{
  "d_mlp": 640,
  "norm_place": "pre",
  "lr_head": 0.00738,
  "decay_fraction": 0.786,
  "decay_shape": "linear",
  "seq_len": 1024
}
Each number is 500 + 40 x the weight over the matrix's rms, rounded and kept within 0 to 999. Layers, rows and columns count from 0. Numbers have three digits each.

# up: layer 8 MLP up, 640x160, rms 0.222, rows 84-153, columns 120-159
# down: layer 8 MLP down (transposed), 640x160, rms 0.213, rows 84-153, columns 120-159
up84:501458483497514503470516466532528443473542548532420534527509455487464503494522541508552551501545482487498409395499446517
down84:442458456449518475538512522539548478560501445527512402486556491555529476484548521510536468532508459456528502513515484524
up85:507470561448468511539453513492454445525549564568499543481496470467542526504525466509503533567456464516608467466564487556
down85:466469510528536462519476478512427540510432464513546521456529479510490539575439527509524554477511516504408444559492494553
up86:504466535470492568485482495513545513568550515464542524522494534546506526486503536477444450524481483413553447466514532457
down86:526488573503573466559503464547485468540421454481503541486527521465515539429429447499579489564514462516502462540582551512
up87:524512502584528507498570455483466527467610399496557512482498543489445512435487558510563549461482442548481441527510534511
down87:457486460426426522388493530465425451551494511545487522480448475493425457483481572504496538648531548526474501475546505590
up88:586522483443470578476545479453538475512537486503436507531525533477534485507505479489475537514490508557485509458496454445
down88:498448518485484528476421544584537502583548473515411524485493520453517488623496481504489552532527565512497485486414484393
up89:575513489589532458485492499598525452515565456573507513504387487482566539439496456506459566560539526476439485531480482528
down89:504560537518470535503509493524443562428544585493528451458498508484500519411564590479494453464448538476570525544511529495
up90:412526547529516512510493461477532457597492484530502522438535497499544510553475441436535487561472516541509487505466516583
down90:504528513509505514529523544517443426549493485510445542490564536495559553541462512482523479506444534496493528486451499524
up91:508502417511413537527505429503466545495516436468511540493470458395584504472489457471525548587505437451487426497447509469
down91:547457456453480451505529532375490504456527549544506491484480478501409491489496492549446547509568530459453482372537477568
up92:514481584468523534526684548473485513505519553489531491477508581633483483532500511552467488547449520463480535568524506466
down92:509490485481540488447487486386526386539500482420506469476494435558548539455504503543476547449512511526516445500546485526
up93:537504551465520526442562529453496540541470426552508406527537471548481505490510445531472513499467519526613481498498517456
down93:467561506466520497513428547568526461498514567491483467460528500570533478510510460504533490448508461500481504464496506536
up94:528560484544521504514489505495570488496536468465508529525495556478509459500533539506547432529532419473462547506488481436
down94:502407493474526440468505505568534500519537537532522540524465563492397423536451481477553498522485473508534571574513498489
up95:522510521473541495486571456558506495522491442505515549486467556569523600476529525484460501546484431447560427480521451497
down95:512562513512502467513529536560467428546466525605527507537505458538537470462495492481537465521486594463516477523574493487
up96:525436450524531507505507469490488479547533550488517506455525453543468504532515526466468507440511461465502564528496464517
down96:486516493456495507453474527454477498470508500466475551531544534453463506538450415475533508497514516474484488476514436462
up97:494514518505510541548496488463481517486521554447547530523498511460459464550516446428611499481481467551496477434487514506
down97:517479470578433537464483485492425472511532512461399455398595535512489485545467527542470481493513523566503478511467510502
up98:462475464499486499549505504559521438498552488468483476522536467529434489456550509545513463488520461537538512525505531561
down98:530478475460634514565465528466443459464527556546543435490476441505532501583455530429466474427515505376512464467468481449
up99:537480503478529505507576460430498518530539554488451506498562510495531502478507457507480551519541506430459481532483501463
down99:493539488494476529528485534496510529520506492515501557518447432538568508537466452485497436551471495577422472611455487481
up100:482467522479505462459487498515492564512523486466488547451520542547454450459474502561521431493550534493460490489468460511
down100:441503548495474546525540516522469505483510575468495472476505534505545534511510508415511519486484525524566562523554482477
up101:468523546446537427460612553446473509451498493528487550499530489549468494520540502510492620539507467493546493456481467442
down101:552514542524465544561448422530569501490494579531562500501572485474486497503557569475508582470536492546510491516548564521
up102:507522441502531484457469503482513466551518535511489497473491502451566459444500514446540496481511514494555516495507507511
down102:472597526443542579530527524532502509489448497478518469490455523515431441502526520471542518506508545507511499502484539450
up103:496507450515582534475460547462452479478533447511533495560576487590501486472572529467536463475471514486492492580486492507
down103:525485555524549548441383491448464554449465549431512499465513493536496528483546488464519584452517552551503554455471537500
up104:546438452471541461597475562517557555456552465546572516505442507503455486522512534488429543498563509546588504498539477420
down104:521460485453456465479477406501491507495481540441480504467480570549516545503530450486582483579541504490521460516503559553
up105:526482524517591469496514441534530555529510474549430553546461490513449410446480481539477548518511506534437408528463453531
down105:541425513446485462497394442566517460526472485496486535513445528491613491538543525558524542489494481587554505475509552568
up106:471557507522530409474496508521537492498531478546510536579542475592459495478520434512521475485513437505525449450496507502
down106:486502544531427479501475451474518495473502470458504492438505546483553492536567443496510498451550500441557451546507484458
up107:511551528583465456519524607445482487530521502427484463434514519521562526464497419501536504448446536507551406488455458472
down107:442458520504464455547514540503496476475423552526490494599501505451511521510495499497459495593493516487474543469480408480
up108:503438451495450442513548494547545465573445550453509456522562473420516416487490523520521513519489505558468503466461540509
down108:471526515505497490530449457486443450521555459466512474436530553437437507482479459444500433438494535506456489557516457529
up109:448449512520525590485555566451441513525467496432497504539437501454555504480551557428503503492431493492431494532431463523
down109:519505508491509542459539565509468483485500520541484511500461507478495572509537506500517487506467497501527537506457515513
up110:486499503430547518499456497509568474494545514523539543548470506546475564498512521542436529528500487548437458442606473492
down110:493501454475478526528566584400483435493493470508487479476515505466503475514479561526503437470515546518532469468492462470
up111:558531505494568501575509443599545462565501456455480523582523488445510437503504488440491533517499497426511530451506525515
down111:466568487548508497483482550515482501476484459496526522458524497470555481494529500435541479462451566565422466490551569535
up112:499487513500575508489488417465444406570529503518510552585512510537518496509514501435487462478470450510487428447522520551
down112:555498557557529508472512454476595476448466467485501468503526531458467484509512470449495546527523537496511507463565455536
up113:470520498479523452451549469475512519458479571517544439486505515440573517543504446485492505472501535546520449481461452487
down113:481482481578415504505497537543452490551479485494453495543484513477523467416492597459562533461435564600459448462487466477
up114:557496525528475527534558582528512508488532459502455467537488547543507428474499439555473476469450580440500436441466448477
down114:502494470556513484525473539474492571561433458475536484449500527483483525550519440538430474489473555471408535441437528566
up115:540439571536480458541532502497543596519499543552462528473480536445593466556411502507464475477502502478464431524520405455
down115:528452567508483565382492502497537446499488449518493516534496575464517491504501466514496439505445438551454557487516516498
up116:517507520497508466461470497488470591557498520488458462573470487511495583508519508435437537575551439478501473576486473501
down116:471541498432488509495518500501520497521528448543564481457508501468449508536503520508465497599494523474497500530520480431
up117:468502524509489433548550465552519462534497471455465485503509501571516524524442551478480537481544453513455610504459527462
down117:576493490510489454470476518547480613479535556461450532507493520479487506467528555541474413509472502483502486517437414535
up118:468402484531532380462503525484479448497452456462507512465470537461420480514464554506416502498392566463511528433482516512
down118:518414481458502466530517547460561516477601590539504553480471403471492495492420527533556443509453528516471466520498433438
up119:509466507548526484557443487543483505472558502506521528548422434546530574512560511475504486454460549559567521453500469503
down119:459505400439534498541588538479496505492454456464487512458471446439544483504537526466495476544524526583463482559577475448
up120:477482529517456555504500486499475488534494512539514524574464438566425498590507537499530569462487445558482517443506581519
down120:478486468469497518541510520463510438436451500512500439480469464486476576477517488514487541559517464506479502405481453500
up121:451429510561493560502515488494542454556510541508532548484499528457496485430505552510468468566598516568588560448524447508
down121:513526514516491533569456514504521501496542534540545524441565569480466449454479499492535487520508497508508478558524448528
up122:489522480509488548441487525479457554512487553560572519521546534454510461467481509502456502509511479560474581478465531530
down122:453592455535471518527491497570502464554487499554564509534549522498553414558509464524496517456495479546523404534549500477
up123:497583542549533471476529520466537475508420562491452516501474464525409500454523534464509475536499513559622503550502558478
down123:505478441461474504503465557496484532531493437541442497462514496530568457537496449526589476458519508364488467481494497466
up124:555435496513452528496540545446460524472497504475516458517526478496547472476444472544497525463578471550556498494486494513
down124:558419493452503462507574471478475503483570542530537511521434484501484455536456535540464524508513458492498498536495548505
up125:556460441541545537527535548437531531502476516498531523509504531497557497511488437510489452501544489537493485413477567480
down125:535497562509500490454514528473474483548524464529533415482504535488487556544474478448514464485558509448536538561568499438
up126:548527393491515471458480502492526550528521431415493512467479527511524479507471486532459459569503524558519517461498498562
down126:514508507522514479438497533523572532507472498506484468574493458441558554477515592535452448551410506423466466457482498519
up127:453520567531499490570534459487469474535473505535531522530552489467504596471532424479499486521459583528532478456433448523
down127:453482455414480533438527542482528463432486526588487514521556572512460602530488533516469374512552552471472494529517543428
up128:564464518512514557578508501539494444461527475500493485511461493501538520528436461448559521604493529443521466456522540455
down128:476518525466472498512503502456603482428376459534455460468542530458477551586539517503501531486492518497491502557484509470
up129:475506480488485538560522457466545562488524476559527493501573426442526455482557507563491521500465491520505479545500489473
down129:494505564505483498526441534494482499514541519454538560510513524542479523468463627552486528474535504413503515557448526511
up130:569470409609507483497461434466478567446543477464529544478444513461503471484536542517561497516474505500515466435520478530
down130:534501554412495431505476514455521505477583558526581465537553467503561527477489547457518528416433420433506511429513547450
up131:464484476499512459507445531443478506558449458512465531507437555487557466442490515492458490563524496485475509538479542523
down131:540611509517547550490508497548517560427593560431509469460476506559532561468509527575528576441511513553491567468518511494
up132:559500488480499483530511447518442483484535563473478501556484504500472434514518528455532497488448521489528483533489595443
down132:442541485417481519479440476527494445472462516431480493505514479529524542493511531490507501575499529561492501488546482486
up133:568444460533476507431544484527441552551475533414494511488470480566458495506498436535558507456496435467446513458545536514
down133:489561515521518520472515460536440581557532435481494581493522515542504476479481500521520542463534489492498462448467533574
up134:452503457498580461536544496464528522513509547404514487532515501508454465533531527493482528505497517518447560464516466520
down134:472573560502526518519503537497511515487537482485551520531595510562440433503572538505552489466509516524509494549541438483
up135:495431515529497471422565515413458456477511529470498518525465530479520530448533522470508560435530506529584411550431447457
down135:473518417571505488541533490527484494515536481473516558524482455518458513573571452552419478465552464498486519552481476552
up136:552524489528520514538552583551491538483528488541502484482516499469467490439526455515523584413490531483503481457533548498
down136:533473441450582434528483509530456526452471488494481459482533570482525585463442495485528406508468502475594439426431522401
up137:541524507505564499439519493496488494458484511491463493476491544494500493371521517483460509569492578539434531437512491489
down137:516555552475487463564521558508506484608477531512473510488568535549443486499461465496534538530513456495550517536558512451
up138:548469490541507508498477468445503489530496505495487431512513463469499490479549499493476458504447571536532532610560586446
down138:486538541596574561515503462552525615575430538492482469448524431518498448443492555419446430507456565467435601456539512457
up139:481542475461543475556498567545479486526476502452467531451420496569508369514430539448461538521480472432512504555518537501
down139:504399517461553443471426476553507581425453441379456482468472442506466477507543493507516543471514552557431523453446524547
up140:511535483525496485566403456608512512492543512491488569587395533458531529483575520502478468477504531553496492506486548578
down140:458501504445571496494494607492512547533465451468537508482501493489473485540501484476446520555485490482442578494598583435
up141:566516506480571545462431507565490537484513508486443477527537539531499495526497502574440540508517461535511597499434538423
down141:447472569503471514518473520490522485489430507456505409548467479494469548515541512473515531467485451455436412523493479508
up142:496450465518457507512564512561501493548477495531476482486460488527538478498430517521459533500491468444590510505404478472
down142:468501415541483548522539428498432498510511475551506526543432484461485467565509557457460493449573486519412502538486537507
up143:479591498538537529533493536563508570529455481524506519446472567429471487490459533478468503461529545511486448540488375474
down143:459506508478572540494401392488503499529560565481457575504545520479495527587530505513472472515516490539546422480519505530
up144:471531456526476450463534488527504549549527505421532483534489485442484486515544524507520471454459534545497473480562499556
down144:463544529529503542536515486505510539464521529549487514541553530450483469456401436534490442481555426511433460470512542559
up145:543477467487489585564501498506481512487557401518535523594506470531506430484547474435467551403509449549427536477554489499
down145:541547414519517508494516522426544501540531466502506513472540522435495516498522457448506505485481534509523505551515508475
up146:454518516465532479468471520526460524501511476503527565491505515459514511544482471471497452533484542412476526504491548560
down146:453555501464508518520466549467511564491503558459485540495549512469547527535526468478480537447509474538534465494524504459
up147:479452507522515428506484454522487485491490575526482514475549449523484472502507501537518506515574524519413558519527485508
down147:461451504563534548514514496493527386444473473557478495507518582454443526472488479527499551472531468588510483525505477486
up148:457480503491582459439506468525506500558431465493484488451505495500459526503517485535473493475450519473585502474504515486
down148:513520531523471437516523446482393555528497512481547563473438460512538524465440446518573574548413471456559482449550484446
up149:503539532454491524519503540478516470483465456579524508519411450492551533509521484520577549540514549522503504495533542482
down149:485501484488428496432513457475534498575453491498536575496483520493431591495573482463521543498546477375564517529530462530
up150:474464459551530471502543448489445515510538484475449477442506515532473482515533502484573493446472553488524463462496487541
down150:540610558478538489527490487497568537509499564460489486528505574505520494525520447483505461509480525455531493474470526458
up151:478555556474517463514491518509581491457562521493472505440516573473488419482502505431475574530487471497494529575469536526
down151:578506508466512502414499507494465510554518517524445450446504454518507508440459580493480627486506593469492547587437439453
up152:504501490600565467499484470490512494541490425536527458501461492435546519515502455560552530525471539618479467536490515496
down152:439456542522492574449496550503460489524496569466482472556480506488497481508535537426518499545465495459470548478489515509
up153:499465484476438439533477511455473508489542566491442508551492543491505486423503516452530474503517487478488530452541505500
down153:471477489474589505487454571491542493524550541528513532547497418525462494518535510557494511464542470478529515492491504551